{"n_head": 5, "d_mlp": 2560, "activation": "gelu", "bias": "all", "init": "normal", "optimizer": "muon", "warmup_steps": 200, "schedule": "wsd", "final_lr_fraction": 0.0, "dataset": "wikipedia_en"}
Each number is 500 + 40 x the weight over its row's rms, rounded and kept within 0 to 999. Layers, rows and columns count from 0. Numbers have three digits each. The size before them is the row's rms in percent of the matrix's.

# up: layer 3 MLP up, 2560x640, rms 0.101, rows 701-782, columns 400-479
# down: layer 3 MLP down (transposed), 2560x640, rms 0.0512, rows 701-781, columns 400-479
up701 095:510475520480469488502525490526495518495494457481458469502533502548502595457419450497480531511449486438536450513536454456486533531466524508522531539450497412546499565522498541498554471488497519488561469534515561472440522505531500483447531503
down701 093:470537464501466476479475529507469481501497470556518546567539536488505489531513520524468469495471545537563544480506514462504472524513478509427538470426526494484503483503555371540462450591513533548503499485483543553550520489508474543498456452
up702 101:509505521493421577465445492530539470512471405492555546511496526563461503501506453486508447549493564523489433501481474478547428513488514508523500470441433543554490551545466479517497482522536567564521450531496555466475461545514504495483516523
down702 104:512523460513449519487474474514476494444524457420477502489456485455472531467440522532480499522532584530580511460493523509516558459605539507533421445488550514595496456438457577530518491488519461491481477507498526477433614456385517511496533545
up703 085:504443551453494468570542503555450604474532522519548477539518497488500528410493504505504546433476527448540464519465466547448465484569475519546469509574488486527476503527520570426453511491450514514479481487482519448486424469516546481515459514
down703 084:494513487400478479533564487496500538506496515511495477504460549464495449436513542557459540546510507456537424545446451537472473488555476532550471499566566491486543437535435546521443462414454570532498514453462460505474492511459553496549512588
up704 099:482444461451553468542523474477480514512462490515516555469454555422455485489462483466475499512554482482518502536473502550461595515503490488540415548418491497511493549480511397463463442540477508450452471522499519501465595545551457560496495467
down704 100:522445477533502464485535467496543489543522476562436469533470501479498490514499522526534500469586485475527521483496550578478490525528498507444528443433423468471545509538418497488542523511521471476533524536480470444542502563479477529518576419
up705 101:519509401511483436500533486478501507462511530492468462494520453500423537471453478594519561450508543491430530566462474467476453480506528572494446518512494540600508527441446454534542487516495555522512421529460546495491479561482436479492465544
down705 100:566458534506453478469494446553454486513422481555547518494582440497555543450522524484487542520465561512461483479542470535470463569520492502516524416463455513511589456486520453499505478494608545509533526548541531446545499555487627442475555495
up706 098:403454576452532518456525549470505522403543471565531492502532526499490466456534452393519514500441476459561412455418480450539480504526490582511445551457595539410529598486439587484535498509530435465477556509478514499518465520457540449516508526
down706 096:523628482505465543526512480465484540503436515456375518531477485464450476484504566512487549467480505470549516475534486524478567500530483507556556494515472495492492515473468412483494421507486526533481484491523436470486485546610508549491438480
up707 102:452510530502558421588524483515471477502474462443540482544534513471510490502472503486484479458480528450488462532468610456546543555525483475546474529506488543575432507518489498532458527557443530500397471481497592549503491508525537537491460510
down707 098:511469580525614448462546477509573432449484448583481471534549530481521582463422515478463555494465502433492507496528578526519501485480490513462537531470457500497496518487471477572357568497493475472521472467469509449464517472519523448509513438
up708 141:454469443561519507493516518465557585458520534527483480488499543502549554561504448491429525514522577404537459471483489497444551544426472456486490526443525496474553504570531496438337578491584462459505510513482421537482483518520558492482566583
down708 140:498449554482494585495480511539594562456498451482524593428473514427554499517554471505415477485575528438535492502558534493468597490474481450454465586467524435472569475606541447498367552451526478523531470489476494534537537522659551492474536529
up709 105:540467399492445528466511475507430581502475487444476538546505510488436557529389568499502542509483504551519431561520553495559514512523564551485452407499629462463513517516461516529513457453464451507527491560547539524489479484467465447506487504
down709 106:491529470478568565559405528514479483515470490525500546515492477464496496435457504451468565522524544517520507468430456477446496533451522469564508494574517457488553534502537437523529466509497571554364492546490516385476525521558545559463522442
up710 093:509500471515508499540528411456488469536520506478498516486433489541528472470505469437465515508451476527493466491513484510529529470509553462493520480488458421485476448537480433480480495472455515483468430501457433454527501510439543455516562454
down710 094:493524506514491507535532517477444544538511548505534513579486537464534425533541498462498565492517469433511510547414480570509464479506448515500505509542464552479548456515487535439458539546505518517463508434447587421502536488613519531456419525
up711 092:484502506537542490464458417496433490506451493464496557509495436456520479439458461485492542479474554492459492490522545484472558423498551542505492572510515483575498528457545420545464488458425536447497585444555468498462485490509503456502444529
down711 091:482507507428501460501521503546448428519474483424519478559471543522433560500530399465527525487551473548465493488459490576479485513520515526478575498496495518530540481461470513485454546430489536451528468501457528503539528484520556493486475485
up712 116:498489461484467423486510476512447532496495513539432448508458505470490581483474507466525535475484512455523477553482481493450529486547429484494479517520430514525546538497521547444495502539599466482459475429478468457466510502421581469539550452
down712 117:467518509427506525503489571539528554511465544481480481520466436504484532499478421447536468468530469521503557467522523475487563584498480615526469477494505478527527482528525514522474566443485479471462498494534529544557504492503469491481536513
up713 087:509517459478529522507554471511517514523441513483462447539489553564452596489475563484480437499513548554501542435505428592451484532493548456452539528393507483489441555522461490510519569518457526527563522519528419422414496497469544520502506543
down713 087:527537508482498468450523483559459510447509525499534542512477437533397397504540463589446465430414524462498520422525458495520477537560539515479515502539499555483528480539510490460508495435535426539535483422469514499461541431639505518578508456
up714 097:455502475543405503558517492528489522446483519466499462420474495453526514462540469443560483476487536507511531481505441439527555500536574497537547426463500457448539517441529480510503536501461482506576483508561479518452487448459480528444461423
down714 095:486577474539514467435504493534546537582488477485516537468553518472553521533530479512583519446475491505513573503530503441474429474470448521557530475513513509527479572475532535513435428448486519463456490468479533638479578464539506493518516519
up715 095:512559480518392462495445568534475517502487493507507595521461539639491478448479477526420536476468526516477534561449496441463491560505454498515536541496517530566520503502463572454532491610460477470491515532493503511525408529487506557496591518
down715 093:478588470504506458525496495493446495428521460565479541484490465410515517574475452565514462502486528553411422476517506471525486530481551516470454541553484560479470458502552548523483454454549534517592489481515450523466534510533416433479490497
up716 088:475600406475524512598508441491484542527510538581515455484529575510518509518489512532526490499543563518512548559547469484531455529445464476432498469559519458513478452504513503471550528581494510448539499505484473498453463455451552593511570582
down716 087:551490499529470453538565535486509462512489523527492553501521551445518459403576425517471432518468492553478525522555532466537486510476461507508445485533464488535506466501513549518496490475440492426481527456535464540528499510405522463498463459
up717 104:506472490510475478451457446472456450514543508536528446482568510573448491466461552522454574523446516507584540484553496526484483494494537441450475473502428465502513503526441475426489474490494537515552519442506469494497435531407475507525467477
down717 104:414523488507503494560446514546548506529480516470397553498501590530465529450467544452472435498525452459489575437560512482506507514494488463426431463532515517542423499540513491450459560502453585457581526519588483546443501510588509519458457512
up718 092:425518496587481585481492503510539500510524471515455443468454477506485493465489515466417457498505542527535510534556522557482484530493525524536446456508503561531479449460529481464471585438505490542461525425483548549547489468517512495487454543
down718 088:519592522515462519494546518468550502437459464480527509498466510468538523466533502522444518455502527554410471536523492550518486490479546479525535546463440454421507545462551443484491533521475540483452551458524586553521482482557541496436500568
up719 093:464539476563549501515500515485519465506544490418531498473499522510486528524489463434452533464451542505535507441551469529574535433560560496505436483483459484471532604457563483463504509612520445429526561506508470532532546486503468459434482502
down719 091:441461512438533495451502470469476494527485499502465522501528451427524459469467483531487532520502494475487528563611511522451552555459481450515504504540462489596462402477448553466526442500476538533474489536530467448441573505518493513531528502
up720 110:502484522474471504551577471510394498520465484460462557479472511502489447413506530530508482524517497446538448504519525523492521435515479587507489510541534514523476524488567544478517481443446490463495503519546472505491462491483453423486489563
down720 108:482554501457494443504470452457456430439406435476499579461503505492447495492515469480493493586513420576468527490523500511505559496507417433601502539406444543558565521535543470491603452496458461524504505461478554459465430445498508485432534433
up721 101:455494519477469463531492497474472500495442495529612565457493471490519515444503490539541467545456483567456503449445518431496486488436494565477491486541484505438451482533553483500524508523571460493510501481555559530454466539545429514486538560
down721 100:512405550482572491585605476558562551518521592531507512484494486463496527501521496507498479554483482448485441552511472440519558515514538529516493547460484563516542476525500560501504559498458552504504507494452555480512512497543549506495572483
up722 104:530407580505493506472570503484488492477560530415500452510454534552532518442476589455513391416544469545491559459461481528487484514444523476439548518509530513490461458529439406552509399522542534569498448523474510509544507501462503555496459549
down722 102:418436513441510548535455532504453499548463513510537469511524400487506510489553468459451446524498526602472562533449466466536515512489486441446511595488516525538424488482463525571500492543489539503489453505473501619491462570548513541480445501
up723 100:557402545503475450474481598514537539453496447470472429508488485536472486398495506483490440479488534477492602510435475474558534531482507506516462448499465489481539505543521496501473554531495504465521518516482525516478518516546514456411441514
down723 100:446450550504458498479531469506540420535513578509482582441487420495517375469511471471508507494545492534472517443584489478483480439503524479539526464437490455444490462422505459498512485514463457538504481522486459495578476515497539558544535518
up724 097:485491435512524555517449507460477508504513535508467577416461488482544554452531440441461492489458489531500477548591534518461531496556483440454580495529498534544476457496485532452518502525513463469498537534454544538467448481543497497575518504
down724 098:495570468410516483483423438462479491545534462449497477477492479553493403547457500584518486514492475580485537510515416619539505426502547539470475501475457485529524540521479494524481442515451441559472415470588526460465456489499520542475503574
up725 090:560512482576472490433497506539445515439522435476465568526468523584484468540571523461471429431498444472507459533430532479562563549456481467509497454522502490516479578533528500501417459484487526490539493432545525560496551487398519525523444518
down725 087:505382510500402490474517489495445517484428537523566520495567453472467498514493508412495539570446424513486559534524452529508496462447493512520451472597543457476469509459493519549538510486489543503555482517488457500498457557557520492562528527
up726 106:439505513504503468482563563491551571542520458550475490470552493502526502483573470481500504439563442463518447583457440521532451457491523437553467480509545509542501557417498487465448491528573527555506479490557466424448493422506551457459449584
down726 106:505561502484414500490503437420443488519483523419430466492467587530506504435539506589568469548505489523554503437401566523493489455545473472539569507525497532470592481526511444543492447467459548496523514513494512537531590552504487550552582572
up727 090:497507479503490571534516514464455598467583526513501483516492538510430495514481551523490501522484535452549490566464500505510521500428491522594490450521560536493377522471516522439542481557503540550450479536458564516453517484424419481445478536
down727 090:498567404489557522521463520552516580545504576561409542524491504541459534517548471449506426521473551545483516513503543479460512473516472422503526461450497519540434461495512383409436568476554476487515519552460488487505489490558505493466486545
up728 094:578482576542515522511527529440479495561447455497446454490514462505475487512494516462505444487510527513484502530467435471566473475461459518502497455445543512407537477609494540485506503477437466549502504556470523500503470481551528587479560551
down728 091:496411478480546538479465515476506414474453563437477499471488433446516506477484502548432427487551500563475522486455532486524524496525551484483462532468501513511562470378522533518596481503552547536497538536519540495507505529410456451429524514
up729 107:427437576567426543518555437588554509502468534559580476540484453465491518480514460555549434530479554452492439500486472495507522453458545469435476529495536463456502530501522527470492484514440488513492509458534491554470476432545467459486554516
down729 104:579485486559461523508515483468510527403528534507507538568467445503484463505484509481543507444481427492524503510463484562521487517484550583519493533535487506486527463538498532498428544481524513485517490517455507556462517558457551434500550595
up730 092:514476440462505443479480466443550518454554500481521449507491530541481438423520545501545516551448527480508496435409409476490448603500562486509554514507505451424453488530571508524508508551436445486512524570458458533536465419410504504510553519
down730 092:476463509533498553443527460472496546426531502439563528561580575508470507509478481454504577465528478600464424477514487446490535482518591479530476498480446500531416494558508529483611523490567529498480594566494488481570545520437517515500460517
up731 103:506516478449560467492489503516493541447484523522578530493505578510481490466492555468517547512593441430514512534578513392430476519504508440527473544530494512462479502548528572449485497466480521471445473595477546477481480554472562522464547499
down731 101:494556584477517520421550451497551475455511501556443510550484442487568554476471561544541511518501457504557435480515405446558521519407480546473500482499562568484506472561383517523421577455474510555477460441570459512474526498505474514603545515
up732 091:433484463522478522476428516473456463513470489472533502603449519459493366500473470458397456482478500558474443467477538577500481500526563430507480496519596444482516481501508435501489477522436455510548478507555506488528510544498471498495462464
down732 090:481634501496518475495511559514442532494569541476506520530480493465539572486486500470547525538498520563441543475576501568452514467455518530569499508550528464544516505445538462495523491533420460528438524535502443483515513473711411505447519465
up733 106:533363541462538479484479481447532525472544459551497492523488534498564526491445501494520460485496534442456455506489485417435440575499471511558471561538448467513515593476477514510486558561584466492500515497493464467537540510442547479552502504
down733 103:499474518604533491508509528501486441504499445477563484535504525526424454543424510461510464481453479551432501518476569521590470397472445527494460462479525428489504523607483518447494505536519547508487515536471567511457507530477472465505548512
up734 096:483498557516469464482470522594513494480479504511526507498470508474447442506473586487572407432484521472488474490443529444459439526520527545555518552483544490519558510445422449561557520420552422422456537491495499519503509512509511506547467451
down734 095:509495471553544579434500408493510498495507509552478534570567511468621509517487581455582512472526575490535509509441480540422497437495514478469497493507490542512413528466494532483487526537490539489547519511568511504508552549500540456556545521
up735 104:542482489403522490517529538548593492575506464409530465485466537483447509520556543492506489478396479500569536526538525501476540444525588427469533508414442499443484519529478428480470527456498541502469466529475404561519421545464478425482475513
down735 115:537629483531469565413497455443527477437454478476432514526467527504428504443551491581537479405501511527481507538472528505430458436532563484449557512508511482492510536450530473466482441508488480489554495520500506521522474484685513477502586522
up736 104:397471466538520476466598563468535544537478513535435471499492549494467502487430572482507503465467519540438513461529515464420556544525487478338405496393433388494537484482500488516534467536473518424535429552446459482464495504450448543543469470
down736 102:549537449548503463476526512466457500456508531573519520501494490469496514496483485490450491497484537512579479446494421494487540444511493502518464460493468479443536580480454549451451492564466521541492485492468520568505497439496458547538410537
up737 093:496443504529532523540472423556494508554503507483520531525528518484446488485465467530480511515424521455439487533474546486467514492514563463553509513504480532557481521495475483499546515388484453504501485505511555510478432464492475481523428537
down737 089:500585498482407496526539483523451481551426487520537493560523580385507453461493457505503529517478456456484467450511490473518564532487453503506543453550528560421526448519559441497488496506481540445536445475507557491480482559580468483480453452
up738 097:526507454488517555511546457446553532528442485469513529460467536556426455468459458532553472499551483497528460476427506476530478505556438514550466493613449490487494489506496496464506488435501453556445433471565543551429548510536500498512433510
down738 095:574433505510457556522528527516530480471484462523512410495581528530532471477471449548487520572525511499528543472490527522482546547517527490495537540480547530493516516553484586475495454438540435439502477527459500476546492454510544504424519523
up739 107:503513496467504506508490476481513483505482538587477536580551476447529509491536515450496429489511436541482580539566509476424452529526444436450518491486462523489424451428503482451475427498572495474508489450442531465477497494374544527518552522
down739 106:565467501471463410490512508509467516470530540525437496555456480508496557473489500470552512415489503487520537561479548483443442498469461500545519458481517519518444501579521525507431484507475535475508551460540475513502546494435446431525469444
up740 112:455505489573576479489485460436487492577500491450477442510484447514472557534484430473567491529554471547473542513524520556465551560450498465489470479486493597476499449484386495477526468562529556529460477457489493498490520516502473479487556497
down740 127:580517522497496536434551527487437569595570503453484505452536437588494486556507537542516509570504532388429573508508471553472472501469495486405446511552536491498553541463472509446483537466497460491434440481486485476470411437407523487523473576
up741 094:504485556557516493506494562498604529523445430495561551491492518490541432512503491493517427447411550552604498538562479511437482391500468464555549489495501513540507438468541480440506577486400531532474499470486461475503455528415518588500484538
down741 093:481477529586495559567533567457492543566555512494533534523453515492517522499533588430572480464561487477457545369500460450518516462426497534566517547533503530486543473542504509529465520502472489436552521501451530563535517443548455474523511522
up742 097:511458506496500576469490512471483476559416544533542476442546502552417561547509466452520559447520385488492474555487513433537521505512541520444436504509480595467489465468470560513501476456416496474514494553500487502378489497560426539516434430
down742 097:609542552503413463440499527550517569439530483450522445552461561447552488593461576465432561561475491454535487453501468501490532491516552527508540420488432467507561535440509548509518485489474476507483536489504486517513568459603501500511513469
up743 095:508463462480476474494536455558493462439525553518491453557509518450472461533511472434529482562501483517525462521579465462547420395560500442521513517508464565471462536491516493413531538524449495506500423530560486482476452442498493465477503451
down743 094:530493534481441542449512564494456537433445473457504503525575447473507542508500499537531506503551515538461471466488527546474469470494448452441435469571425532498495505539434424556509483461483461509528504530545418523502524566393475473498433495
up744 101:579525525515492523468483524470531480471493489480462525536491470534464497516412534461482491449532473521435472523398579455479481492536479504467513534425565508494491496424487453509558534485508560486537575490453499478469471552510578448589528477
down744 102:481508464466499492512475414492495478478547504514477497489550503538540475517549534477439497499528471478435541607439490428522473522491448444467482507485484564530443517453494518561546531537502530511573493497500419513469446555501478522463464526
up745 147:520568526433456503467505516518489465545483454517434489455511537451608437468501507481518524476497599554517521540491473508544518515510467472546508543507579501544526537476477465434540481534512498491515475462462461461509514533528457465506466430
down745 120:558590475458452474490517441493493509524516459388518501485500499506515511472436547434494527501545491546471530517505455527505545441533472474529502558468453528506490521527505523481525461465475518541467530503456535534495536490999515476526491506
up746 100:467501502532526437499478488520523569507453531389478506508498552516569492478413529502508481443478562482459480400503508447430520480478461498522528627421513476448523568515531460464515523522482540493520501584509485586510493495519608454439528519
down746 100:475500480504501555586481507473518565508492579594481531415472515507499473486485480509498466517523496487514451502507463532554438496464481498453509508493535463551486497507465488542497519558540481477552455511448501455480497520492434595569491461
up747 099:530491446474481496448461470492492514534418467504453463545519510520531447542484499541478542448489547400515435556453502510529475539452501492469460503558484544560543481542489463549494469441444587491579427474465466543510470524502477563491485499
down747 107:558474501477486529493477471495520424533465510491456457508514472516503489509477477480486507488451523526559503483443445498541550456585506560544448499448443509519566515463488538543487602568489573509487536506536542426509558594561481466478525506
up748 098:488515497452599528576495456468530501491538539574517461526536454444479469397524539559519524382499430500505460540456474423515521482466549508512485550523483478493492589513525521516534476549482509467510485495449468453517442451453441480509498494
down748 095:487480515453531581435537565521434534568489444463506497539520471484499460396565488518536438441609476490500481480563500484441479476516519540564495575475468534578534545500467525575427552503547554497527439563472457501614458489506425492470533486
up749 099:495529486545558517495546481515490521513531375520493476470540409513564511522478507514489495549520514464508473553454473451518487482554497456462542511515475475421564458551555445481468415487533504473508524433407481455514535493457558471504511536
down749 102:464604490518521491435498580549523463459516424581464568568513554498480499418484512453425502574477577441478524482552435417464467594487521473474460502490520523544494503500572537490456489415456452515451547474531440500465515514501507529506480536
up750 088:475521490442492488452413464422556477463479484541483554445518509427550514504524506471444550421485450524457520470518627592505547531476540438559518515544490506467532512551543561535538505500552529555581438446570473486451419551456522552569527517
down750 090:545581570539463540481530414497500517529569461522518494509451523499495528543487509520512417459457514522471554506511414460530467424421589452455498495507588444480484539468460508450476411557489508484479456514510490480533528530536537511480489466
up751 112:478477537479480470470517503536543497560596527444499530552549452499424520492443566556487539470456529470515526608472493463585509519475447460528443525414507438496433463440467552505465472495455499584475404511444481446439467507488462513476509532
down751 101:500451467513462498557474448447524450497504416522431457467499451514524626531481538520488545464506540564456568465526533463542502590450517520466566478551601500515483489544480428494570465487551510458478580559498464468515514537475565481502490470
up752 097:464504514452558531452501581464465417571490510433549496520504462509506500527521475470536488483560519513506540449465499552451475553474469476521597456469460525457411509545481485497454452498485544473516512527547526490579367568438556436500596500
down752 101:523518510503567441460492472458511551510464454532500500500513483472459593507534468547562519502489521524563475465457486548526533514489544491452497435542554497434537488495523539499565457508461507460469431463440411509571565514517524421460520449
up753 105:470425550534530512499500581489480452462488442442532516516500471524487471509482464441512524526489491520482445503499500501623524434529515476481550512483510557516461490502455575516442519502582505484563506454498545474546533476520453497505483520
down753 108:516606514409499559481514472455472484518474451518426418493487454481454511521504495511529498529486515523501570536510529494428482487496410528488509422549586478471488546491559426457516455427489445467448526531445444518467457489692466456558451503
up754 097:533564531529527474502536471475487520447526509544495508497501549476526503497502542534501517537504568518560451509550524506454470497554502513510438532544487520572476565488471551515520502499477448460507522527546478493575499509504493531430430495
down754 098:534503479501410518426523525456518573460519536471512511435575541478478541606403579452560491462603472479443437534557504571464484466514406527490508475544530487530515461514470545494454520492497504507502499478524515468540561495476431548485458472
up755 097:532476494513485510459501543454485553512519481464440487352535483469460465478462450488499527472522366501464474468469439457444548537534497482541507532543481403535493499510550473543581553516375487507535493508530483479544430471572487532476515502
down755 096:567486429519490454495484508445476460563534453491581505531564484553578491563490460554571543530482495456515467504517420551499519458528507513475558525515519505514470556562432533420459491525500528450516467532591512484481519534587492429488505545
up756 104:547561443506508551474454505524484538510551540533477439470494496540540478563451493513516473514558483426490469504539566520509571466508501436498427483541532569524523532471469427587452492571496508523512491468512456504551449467428464610494407449
down756 102:506522478490471512460433483521469546514504522533514528501496466589544490480498501458436550509571477505469454506502559515501490516450488513518418528501538512454549553525419450533406585513536437401481446480474456532522408415512500605491429530
up757 102:531518538519551503458500427518452492497540488552514552439512487399518532394512449523619457505485583458420454481524447527533478477525514469415506505497520472427457474484461447453497502470429531560435498473494536475584501491503501537478534478
down757 101:460467497543486438534486549494454490487479464529526446490472500583498529529588506475402423507469442497483542504461404547460476465513536536534527546476474516553556438447464541474505471487450552477569494497444508537469455506395478504513471458
up758 094:460524482511533519449459482485440490497479469497501527519459528534442514516502452498445438552513535526516520495446487482568539498535504575501487528447432516444458561493505521504526464557569553454426524522458490542514542484440487437515518490
down758 092:527562514478430480461523543539542553525484482518439505550524534485471524505520572447523511538513476491519529481484451563451544542438473409509469531486590440504511518477514530414509496535485538518463506456567572555497518469590554455508478481
up759 098:469473496534498478587470477543478567504421489451494503491508481492494474510480526487511538455534527512475483454523492489467525466527490510484504484519580566465561535527489537493531520529408474598474524434506467463510565466543430521511515477
down759 094:529558541513460468503542532532502527547489493478484475475545406583518534474479457561548625525585454522572523436459523529537515530417472557579478534518485490465554511496506510518501481504465535472507438488536417528491498471542486399494582444
up760 095:444563499447503485532570539557496427502484522526587563447456502511518478497493432540496450485507416469548577507491500509436524469555523515422455476509471537508463542447506493570607486506532553477559466499492497527502517521542518506510446480
down760 093:569544523547496521488517514496414529530537538537446437522463496516542499524515446475501455574472493533438581543523485483459466499518490525513432538459536449535463585506491558461489478555519475502446581448538575505531582500606529491553508438
up761 102:483450477444534533529557520484551456559504463484519570546494444507521515482499493482416432497458510523571467531557501562517468495447491491526481517412515474527452500522434467503536540440466515425461425542494513453488526457537567480484481472
down761 103:552438487495465430471547524455540523517487519507512463419479534455491492469426553533513551561453500420448477576437520484533540432518507463556465575524513535498552446471534496491550522536577451500505505482511464536462470453514547520494441497
up762 096:541487513517514464530449467444500477452529460391487505515547519467514459480562482472488492536451508505481492514464568525512536559480581422537574505513483540512546506489468482537462456505466507476492504483469547486471626529526477504520469542
down762 099:499555463473551443533489500515516565452530522558495479478488522508590421467482448511415434435441509447523521449543559443475573541524460467526498446507432489474520462506530492524485476482510531561490453456507498506486466540618484510489489582
up763 102:574485503521506506530540408548545505503518440549506483479496559504478466496471403522482495467518496530524504475543601506521559516465531509448429532505533487492455443528510513560450425518521482502454505505493489430466497572451449526508491503
down763 102:496498473503498479553485490483481522524443476505516443542506487568465423546472445463465525468513514488465560559470453504509431566528444525536490537423486545512426557504508485466516613513457487575445500475510484545500492535375475474522518476
up764 102:485463499519505527525568560506553477519490579531478589516434463533558543590446516512433425484591508486466579522479488495518486472492469512543571456446505483518479504501570501598520437521400475463451460510465485506544518533496492494486473535
down764 102:526569474512504518529522472520494494500470488513518566504479502459510527480453542463483488514483491458525584483462446566493488420515464520445538458514541627501495531430471453500502491513573610546519550535469533450486537424593512556499449579
up765 105:504524495517441456519464523518468548489508476611542516435480564503518521479530467442595458510592485450497472552542424519475434507505527553457469496461541481408453529481507483511549474590452551465441439534491537546462515456447517472474508505
down765 107:498540527459505511507477508492483443423522569489562510521489533533493510508447546437497408379533450470426486490534541487463509562534461533425530527511507435523511453433555506491466485533429516443460452558497509535572526481562449572513480511
up766 104:474481532484520424526482539490542529473476481511536500477485475522486497417415475476568466454503497525555474479477492528501492453509499501540493524480510588490519541487538514482515403437486443427519532539444477515510500529429468482473563525
down766 109:538646510548456560487453449477465531566490524480560507567492476505522506466468415543462434530436468570552465490534549510554465531515479531512461456477519516445447517507450537487476535497468382477454451500499545504465500458660516568503499518
up767 108:484479464477478512539555468576515523443533482474506419539487453567469474525531503480447510466459509497560385526450523494407520478529518539480529541526483491482502485485574425492441460504445459545562592504533516496475520455551520517543496486
down767 109:561547560510472494454491531524516560500427473459532466470487420557476474508486476513421513527536550523502440518433555504526513495524466538464477483551434421522537473505533481508545544649515507567475524525525460562483436454520534483489494486
up768 104:451441523470449399567465485504548499482494563517582436535585511508425537469473547520456380551471521518478501521424480504432499557511468447452516517488467600499540497466467478501540476499448504426465494486504518497492465529530451481432527482
down768 105:480575550453453516361545499460455474515471496483503470534464550483495551434542553528507488501497477523517462507530491540451460473532407512445493570507450452548575513552504517500564498477484533527472489480514513549516460467466490473510556523
up769 095:488417457502536472458557469536520486510571502513520451494417534479514553503540446589513530528491556471574461473551562542541559467531430540488482481523482519513451556495474513529514531519438505507486495463519492519493532491523484511483548526
down769 093:516554490537526511478471506454520471460513527544498532527520544455488435517499439581515532474480495494512476440531488504600521527496509452414466391539546435457521431480535490499433525504538520526504491562426505474441440513505443531541458493
up770 104:511451491403489441513526485492477541463538504525438539520503542474498452522482446524516473498505554554548540573514553550455567481464523463499498513498586452556535510534490453530538506491527524574447445482532528530511495472502473550537531456
down770 103:487519514468564535589551516507421429468463502517531496509517442462524532483499519513536519517516485497500489550443505451544533487549474517497472471499444519585476491489509548517554494538470507536516526491528435497530602488377499498520493487
up771 129:534470456520402480549474463504473524547546462496518497527504521450496470549500492487439508576509506539488498429520473553467487462491515482551514587505451502523523537470466496491593451481480415461435432478479481484483509523607491465563544479
down771 123:498524472482492466444513449517513498569448501521460536421442468469446583423516444495496533543526522422463515596513541496530522498465540488514504447548490499487548487497582460434447448540475482549500506496452525481499488520794471558470579501
up772 090:494436507462558494488457490473483500504494487548519567462508499601454471515546511494523526553459447490531492570425535473588457489507423511452568471445573550516468587433488511472460449507504547493608479478532538530475573502456492516504561431
down772 084:468550405524425499525506532554548549463557451431482502492542434530499536566580435472467544497456473463491480561467524453505478533504595425474502513496489493499539484551558534530439415492519496491411566465515520514519480454482548540460549419
up773 082:460506502492487494478584499578498498489491485558481482512460453524422455425399523478455548532463486446586503503547493496416525501504495494530523558541523507547501472490522549544531485531463493520541457535410580503493496511485525454469477419
down773 086:505582500492467554505498491525467503535500537504517525566451495567432510543536536403405553585475545468453450515457544529484562421544494485549499449477435495480478486449482597579517522438556513537519526499535535490476537417526578414507556425
up774 095:483571524445487499515496499507502546528461470524567591437486467559523547489549544465466493465510469473508487455552473430472490513467555573580487472519505467532493520517490474469535523523539496540456463507547460434483519461468485469510484485
down774 100:517471533430490464519539533494527393513506505442456503515523488573588500559482519415499501487497548589491426568516465508519520484472496483544424458528434551488461500461460458428474545557484572486502461494496507530489482560564476462473503477
up775 095:588522471436539526476583506470451467516512546419574468506483463528449536532441507448492525432490470509527460477418574543525479543493471488486508480598498521448510536455462423486468511485592534555530541458504519520502536528548444496512398542
down775 090:494427510498492456467461527612510467492489493485472532552555504513524488440538513459520508535456507457536458531487463445460565526533499553444440553569529496574401501510486553493494477517473496477445539446477544483450455495530489435540527514
up776 105:529531474496490440552494464569602583521517514521521449533542516467536589514476462468475490488501558458547558516492465635470490537500529559371542500522443457445500567462460469466531501484489450524534464448501551494527484511525479524499485452
down776 103:499606471462478470449484541463475522471543531516497499566448478439523574499500604565495464493449497581486516464549475614522457534520487545472534435449477488505442479428550386556520479521531504461500537516487484452508488548351498478584488527
up777 079:462529537497531414553551530519512480482489505494446490479514503458506552551456507494527511544507474514512494499480567469565478475531482556458540509521507421533486494433518500486531513452435526502452530497489466470464540491515505441489426511
down777 077:460563502562566483495429494498492482548532509448440490507486534425486422534471520493497563545556489451492594487610551484490469504421518583437536546532522567465449526600438428469452499443484580517507490491534503466520449552515550510518492450
up778 098:514491510464498576413484505564546450549473483502516478421526479535564531475505517447452430522520512544525515567468483491459511491482515474523497523529555480467604457550477569495484501514476517587542554436459497468559441479475496492495475495
down778 095:470549500492492523508445522498513562463527475449515518556463435487421466482570495495537491457440559530461518475521421606409491514472541543499562491482520475508473485442504551478503491470544467516426537504549535474463449512655556461464429514
up779 106:526492513489528545540454496495496534476513450422517467464511444512446538559478485518517449546516509563506434505504533389419436412453462515497488545464545516449494565472466513522392465566481416539564454477562560484520433560525523500532471551
down779 100:555535517500484536541514472471445468516482435506498560543487498472470503522467571499532444483555425541480489474441496552498551539511476496491517467599570477443542583589459589484526540491530545558501615510504488438496444524468492507547488538
up780 100:495473453520493510530545468551510427482485522474487512487488546555461503443506444497506495502507542503514501508477424585510463547475510458537485592540522504616466485506551552549497483480566500468499467492497420480573501418492467420577521609
down780 103:505521495516460469470441469558525388470510525533456508515463517471592494456517475507460521551488518463449520504491483546473477516428462474477506503496498557486563428494449558501390490525548472432487508479512563451495537486503469459474497568
up781 099:495505407491405516528477539472475583548487494447438542469457506535452484448487585604500505469519520446500508504524411461506468501466448505554503495541408554526513481533467541459480506479508505443465477489542477448514559516438547492502501516
down781 098:530535464479527514469539476513551537489477471581461498456445467474522483470517507441473498440467470471478538500507464473496421500479502518527418409515500479485533523442476505470521530490456520480500510519548424403442471477565519486462450542
up782 097:467467523510509432468509507509618432461571513451508424483549464472488478510550542464546567520445488577492463529504476524490486468435513522547475559480548545462476501413468518495495530509419467483429486430520506486472475465482457509479566586